python train.py --n_layer=15 --positions="rope" --qk_norm=false --init_std_qkv=0.0264 --init_std_o=0.00483 --optimizer="muon_variant" --warmup_steps=200 --batch_tokens=65536 --seq_len=512 --train_tokens=507800000
Each number is 128 + 32 x the weight over its row's rms, rounded and kept within 0 to 255. Layers, rows and columns count from 0. Numbers have three digits each. The size before them is the row's rms in percent of the matrix's.

# layer 7 MLP down (transposed), 1344x512, rms 0.0588, rows 1108-1141, columns 448-511
102:119096137170192159072126100157135170109136119120157122095078140113123112147102153141109077109115087081146118120090117128158192154123159182109162144123097160081155104145100147158159084102135174
097:118121132168159062160125158128080109093211153121158133097150143108104179205181089136135097126136132118134158123104138106074173166135152118112117131116093217101086151085146106113074150100170125
103:104157095096149122146153086128152134157143141170101153110129136080126108182144087133118066150139146113118176113106167146138136159130208068147123128168144097127154148076140131110088074053101141
106:163097095107127170135123107111142142128105127098102075163141120150125085138039127156108133170147130068124130100069096153090122107121149117147072137116172143117098151146132098121111150136124125
094:110140108140111075125190130133098117145105106167122084160148084140087089108125091170101167042116142122193175126116149193108085121074111118125072138134161144120141107127136096075103140152132147
102:086114063145111097126053104110155074138061175144094126063115156130076186120098150129161093153145128153166136126112094086140142143156158141048126138074166106132120134104109127105130170047147120
095:086116136190141096115112125156150091144090174091161117140128133193099137123153151150190121159108113113059084125125138104162108152142182059155173054113102144132122133167161067111154137157126112
098:101104121094116163113078121121134128152137122166192151108210098104133141153157132146088098116118126154146192144070139099122114124198158091088115113136096134136101165181150175153134152099170145
098:135165122079148129100182162138104112060145144091112129101107162169127166188123111132078122177110139138123144177132181136119166090129101177127078088136137120149153138112144141152085143044086087
097:118110102142164134128064075145128140145072134117138152093103086129123129145108171112102109150195197130105161158141125122153101107157155106131118111091146138047118111163105121090067176154118106
099:158090112123134140134152163072142178140191149100082121117144109134160167132096160138076125113116141093164075093098093135151113148167118105107116155130099103159180143134126104133119103149100107
096:114136125086059117186146107152147142119151153105095089122128131119115118134155124128080139105099096096118121116125152093131085121109126145099129129129092108049158118172168080124142149102181139
099:185082158150037091105190095160158078127169085126117134097140163177146127180087191194148124103189186111177045124093131137113051107069137147156129060127145107099113098142118159110135092129179172
094:125108128106107150114106102160122072118151121081152163138138085159107128141129124074138107169134080089086146111103139124126119126076145098095120201137198170086153128182159134157110074127161109
096:124132119172120179178164109112101154168141156157150160111089092138146161109117073110143103122127167132224106120118112118077121149136118148103069105106087132143154187112174067141171128127123104
100:138112165156183076100101157111140188104137091118166130144137140148163125149155120115105168143118165233138131101104164150134140141128135144077097121100051199091137084110191123117083161076101219
101:113147161151170131194109146120109122134039108127142123089130136132061156136167132187113081134118078122130146170163128125174118193156158077084141137126121132116092175143155150096061131149103110
098:146114056085140161120126119172158174129188093147114091162139072152119048120111128155161089140145137097140165132088113130099090137170139150143109155131128133044115142143148122128143101144138153
105:124105129085104112180107130144136182147145125095152166109143146140088107142101069162102121161184156091133150093147086155127144169146154111162153184141123174123117140071091109149146080156105091
095:093119108101167107079126182159134135132156094171118200100081134134164140131139151114116135117109065144168097061087109159120122090115110116147104126167109111096133101107112095147178190121127136
090:148142108133131190116065182072101057145143121066143122107121147151118080054143091134164187158092115140083117135069139123131158104119203167111135183127127149194139128159169088133105153156134102
107:109142123144118123095116161124169137149156118123112115139109109129051143147176120139138153137129098108094164135115161067167132095092178175132142176119109126122121105142111149119094088152129132
102:133100164112134185130122170143172166158088104113144171136169092166176113125102160081154077110118146113084094097146141114104122156179161167154138112127162163170137098137112102107123099098154156
093:155123151110136110176149114111119067115114072144150181136093155134098138173139139117129196160066148127104084119125120136148172124178142152169135124091043117123092113173122183114084150148101093
099:138133154147109148121109113141114085187164127172119123131148102109127171194073137167130115102130195191098105093135144163180135147115130095085188096099192093191112138112158126071113111129144139
099:094196086153193136098121125087079170114165112124114074053105125158145145177114155176143134122125113132171164159153101110077187134170118117141091112148139096127093091135090115096148145164083170
095:113150103103110085147180139113142189090111110147089129162095152130055154122137190152128134112089104099156127118123099094133125144153096100165144104095177066178104102121118083126171106159099090
102:136118091130111132133139112148217084138099075102186134102140104197134134096152169144127148102123147095113116171137071115147132138154044153203115094166121103074120164131153117163097170160173120
102:097142102116113121109121118124128122133142159183169119139183158140053177105160116130169152134096082158118166084156089096113126148093119131111108139134132116137132100123157159176121098082106145
104:109167190136103139154133143081171161148078134170104113124164123087137065189088179143085133170091179201085106160115106117128165143174143120182141165116105135151045162109123102182145074136134139
100:125195183142140136090131153097158108093105180131113108163143127066172118146166073137129099066140140151144124118184178182110178130135136135098081119095102173086124099133093113131129122152155142
099:173110113135108116070111144134162177131132177156148146144173128133092176129211123129128148147111165107128040111166161167109110124172134092131131141150169132147139074134176177124131163145144147
114:127084151130125131152083100194154128132085115073106105107124122167120075073231085086162098153152128178133105131116097145123175111119140094141119176086160150110130109072116129103166117131143144
101:141127124089073137104111152152132148104154062092109103157101143160085133097122160142098076141127097065112031131132150102140157136136122100133102149134100138158117152129179156118148144141124146
# layer 7 MLP gate, 1344x512, rms 0.134, rows 1109-1141, columns 448-511
097:143120120187165168146047146127131136134140078088093057136184119156066170194162143138155140145157129092103172146118138106126109143120088124126101135102092160124113161136103120169153144063085114
102:139127079119114095142156094112092094099167128115123179125119100096117102111124149123104139152149197110104125179090134110172120139155065167081123109117202122151076117150141140134130114124096163
101:200154133134188185165116147172158131112097100158166141129117150123111145099127131125095097115182139095161125048054129160123134218158134148114083083127173128161119119169126173143184170124173137
098:152110119198196099080156127091157128122075143130086102111107148103094117134137115153135129157105104134125062180182150069131143088098138103081116109123112197133156151111110071092130142143112152
103:176140099141102102096115138149104135136120055068197145135100137108123198137126075099109142123140125123162113185140121094123136132067114186190064127054122137163154112089096122153100219116112106
098:152111163119150140172103146127112119103171099117162130096189118104090142123131146067122124107097098083182152122128110073057130121155161158109125084154091156138068132183121103097084144197128140
096:105160170187130139108140141113055193077131145105105115068062118131119123127145150135153138126130130128155184080129130120175090164122086110132063147122119152155216173096136092100110155151077139
100:060109121157096091111115143144086147132124133141113148099139114088173127136169123136150065161082076147153170097093134145119126118125129121101085090068161122113125122163103108090113066181151165
101:147102106145165174099109103096129137107157143099171119132117119213113139162098127116146161130140107166112160153147095131123073131084064151099168052145108146134142129182095116155112141134105162
098:142204094117143143134153153066140126121090170094164126161139104064183109107107133149088185127105098161126104130118139104067162141124132174135079090159118119145110157122122117118081181152121083
097:149139136081153202141086155139195096115129065127138065152108144164125140130109158085135139108163168098091159120137201154127088149154189099150153168124078157169128159167138077114161087126115096
102:177136117115141094139141139077147100140090122153117123107173146060067115178108156112051116121132081131105174120134071163074164119142113123099099142087075069119147101111142133165138145087113141
100:075114129160113180212116093104134115109134100083116094132125160160145097151090104059090134131172121124124129082155090148109120069066112153035144159158142088076120112103158127122133143135182083
105:126094148142152175124035108068063130088098057174105125133170082170091096100078180169114114144092110154138101101100121106116169141115152122165115126126133107101114136132138096150154089108113114
100:129137100058145097146116069128176146157103164182096129088099086122110116151104106102094117126161112134103089121104179130107120124127106174146207136139166070144120132131123073071090162095126117
101:157091078163124123080138131143095152119124183108129117109152107081131152091128084073156108129162087068203181149174104142077121132135119126095134133144100148143130158105105048149083177039117123
101:099130133182118157118084086077140126114169120147132142080142154183073108132043088133103133115170086120108132149162140138107161171090125113101176177098168148135181104149164142118063155164168099
100:097059120077151120104133129126093166137139127152145215133094119128074121186130111099088147105119156110130120146113142135082127171116130127118148110150132131153104132076154179130174075137185140
099:119135095158179112163075152197154113159095133085181167082142162186114122081129103134178118075174137142119145131135083133078096129127083096146124127173148138121149214143152105152173036138088129
090:155143153110143132233122129143132101127170120174180116140155163151130076157111144052108053105115139142118114105100060127150110086160133103108132083115108144132171115088151099116147117099100163
100:125148162143079120109081157123169157148122129165153137116099159134146130069110113107070098109135124137134137140155152089143132122150123093128148191096105190079093126128138146132114127093154136
100:108161089166084116127117137133107137084143159101119102185171131093181167112115108143035145088133070175163201155168121105070109171110152107148145083117120123111142085148171115202181049111144094
097:110112179114103107125121157088123130191100124147105120123148120182134140147095066121183160163127112121096060167200127168174106085170180099113108122163061151069133127141131182082046154103140075
099:152132165146079183186177107145120108122172190128096097156104181160163126108079192119182108182116176115105125065082152084176035133092139205116160160111197085119160139149181116142120141135126119
097:135128074146168179109047106097031119111157157104120125160143074110125131137075115165087108121100117089139165091170058158135177137157154091116064155149156151159119144167141177118220146137103156
099:102091145142153106064171115160100115102141109112096098124166141115149107106059149141125136137095124146198120075147070153141152119105124130116145112118137185105100121141133134090128165080087090
103:189119152162132074104116152099096169131138066150122120153159180193146109043150193133168135162104158140138173086125143161124117080132125111168151096147159135125133185126178126162135145144133060
100:094111139097144134095110072097158131101153100145108117147178100141136118172099126163140128095127155174106156140158169104151113143152082160113101140122082107145156146081162099147172197144096055
103:158142147159101182106132124100161178185094122138123079122101137103123108038111064123111141146138064082098151114142183161088152089153104068128128082148090036120086077133067169137143138140125122
104:136093129087108131126119101159072123172201152124133123138121140169164168139137177105149090094112143118117046110162076122144047114149159120107106145091178141152186198123124127157106058112147125
097:115116112105133106156067163129114096129109086114157123125139124097109134123156119139041147091139172161120175089111119050094132102088139173117095131064171168132096147128102186159144177134157146
121:132127085129105110172057047136047130126063113171144059085170103220178137060151130143082153122113128139141122153065086069119139115131074198144112163095157086125093081104034093161177130096115104
101:176153147096106092132117152145123111149112104170129153112143096131119104128096138140068109175086114079121085117095159114113132089160145117094112105093133195151093184100149128161115110179166100
# layer 7 MLP up, 1344x512, rms 0.143, rows 1109-1141, columns 448-511
097:093194108116041177127144094117161109129117087150111174135097146144151175136158115164129125083109151097092106150159148111180111187145130116162121150127076123120106121151131132148095153168096110
101:108163119086145106114158109130116081065127089139094116129093099141143130106149163106077139189130132128110094172145118149168130105123126152168190101078109165071112133107143042110159131125061144
102:126108176063083141088110214140193117114135171151118121143161182144152134058126100094123102109135100173139111134095171110101133143108130100070073126145182182140131137102169094154099163131119140
089:068155142092077135108177111139140157165135129129120144137214153160088129149103153110127108098170206118119105069128137140125090099184136105111174223084162134118112148122129131084074141111163095
102:145133139154119069147188157077135102131176083118091169102101128074099080168091154110073140139115127124106081140177084138150098118123139163218103133150149119148131108106141100136129196111137159
098:146154090127151161121144139139102153106194140132176111092126185110128136130097104084154180146109150151161156198123162177111089089168098127065151130113155148140083123125113138091096132185154182
096:063110058113144135130171119156107173077102075112174142120116102112112142114141091157099109174124156079107115175152148114152096127119104110117120086101123093112113099128149099099049163166101114
099:146099184160141145088182097127135205116131099135093111111140156096168111124188139096128153149125081088151091135119088138158166113198110096135162153120060077105114149114119085100096153202131130
099:134099099114147099154189165172181070155144090136103111056150200102105073105107121164139168142081114123126109129157138124150118184174098172125138127155114123085150128140090132101196163199160163
101:152135178135119138103141120167106134119090114119147116143147112085083119102139063151189100101169095160128142055122133136145125112154089159100082149132160101129162076106101160140151137067144105
099:136144104217087116054112124143149136152125188112099120170123088104110175096141122120096120135090164129187061083103163094094145088117084191089114104116168086134165118175118126113162112127132071
099:122136065141138128176134155104142106115152178162140107107144081098092140126113097159097162086120147119094164197121148104133075200160124115123088144159160113166139135081131133140110212156147131
098:111129130123050077140117045192140134125093114133130153060101220136054135114153110135125148131113202098120123156139137112123124158081125141147135129186098125139188179095138074098160130188153065
107:113101116086130118122102132069124071166137156094108102192168161117121139185143146170107111153120160129167172150120127094115200144089101148092088152115127165128117148119161135093126149135110118
099:121142197146091121106079155124135107133106122119112203132170097148147146111112164151099137095103136113142140192121107134102151112123095126180128105078056114121074109106123088076126130140126126
105:075177118174112147090078125085091155166139171110114125117119129154094144106096124141090128120147109178068203100077052104116141134182134122127121142154170171144161118119148121130145052164170141
099:116139119147154135149095152085119104113171153211093152121130153138093170131125150105126167154118103136058127111144168088154112187103120063098113144186126142133135163114048118158123140166098063
103:147095130110126134142126126056142116102107158119149065129141126107157111171138094167175129159164114150108093156141144129144129099127175159165102110127160144115088121153071157095092115151084146
099:135115112128108127130094116131100108110146130128155196163109128168142162088129118067180144105124088093110139188166103098081105113123156118145164067139104095132115107141118092084085109130090144
089:104134134122151130109102124144146132101125169162137110123178105118204105163136133163141120156095164123189087151173151150139150128151097136134135119147133161142089120166101165138121125096138096
104:170153147180120096156101100150108180154085128150142127167128149144123112146121117203074137125104138153111060186119167191163135102098105165072131139138117083110139078151168149084093106159184112
099:145089094140140151144126147098200109151099092114088092118139182083121125153128114106130124179045089161125133083132206156127202159115125092175092100131170134107057162166123131102126111149113102
091:089119161135081149121124093119130162125135094116096111150135188176121155070166136144138116174145120152133170093118148129131119111104114163076175122131178156128169151153107084105147119101076108
093:154148172175118156137087126084055137127122140103157091099126108124152066161157092198116168186141153100129151094159162067120069133067099120116151136138126128139117119126120090129068139154136108
097:182076146070108146206153145147135131157138152120083103088126190083191081153132111161091121147156055142019077135195113092079093120153135114124179139133200073132163159152134083154134155141153120
099:142146154160157174144153108089076077088127096120117158113099108068187126121155152100189160152173109135154104120090117156116089101134081128108131127156182192101159130122092129161127206156176085
104:193138126159114107133175134165121139113175120108141164176075095155144082103120130119152147163148143141130101135121169156140087160182132111121101139132116150141097098140064111059139140102122148
100:181124140140142110133125128113138138126129087141103112172091086166157075118162105121097097119095146115103072156103152070148131139109078173105115147150121136080142180101125164179185199126114148
102:150168131149126077108113137065120103094111148187105175194167148134168170091151147166130159123148121082132108195118125158071096154128117139172107127170141151159113113072155094106116180112177126
101:136132154150122098126184146090062053139153120115125137166182139105108106143121171087125132143129104168154117107084190143123125202130121139128110112128101150059089075118159146111045164118088151
089:124131116099129145121099177159108086154096103114132201107131087106115161147189131136089103118060100120130129087080216135108116158092077160088101153126178135089083180154126102209089086092169135
120:125140098091119116137091072156050148196055153194107125079163137153139106138174108154181176159177138124104148150042085114164131103106110155094130131058129112098082125099124120122170098059094148
100:127128136108124097125124126140118093093113151123096204121066122061074141099104079084084144129103143166122036060110091082159107061160108112091114107111105154095068174137160115190184131100170115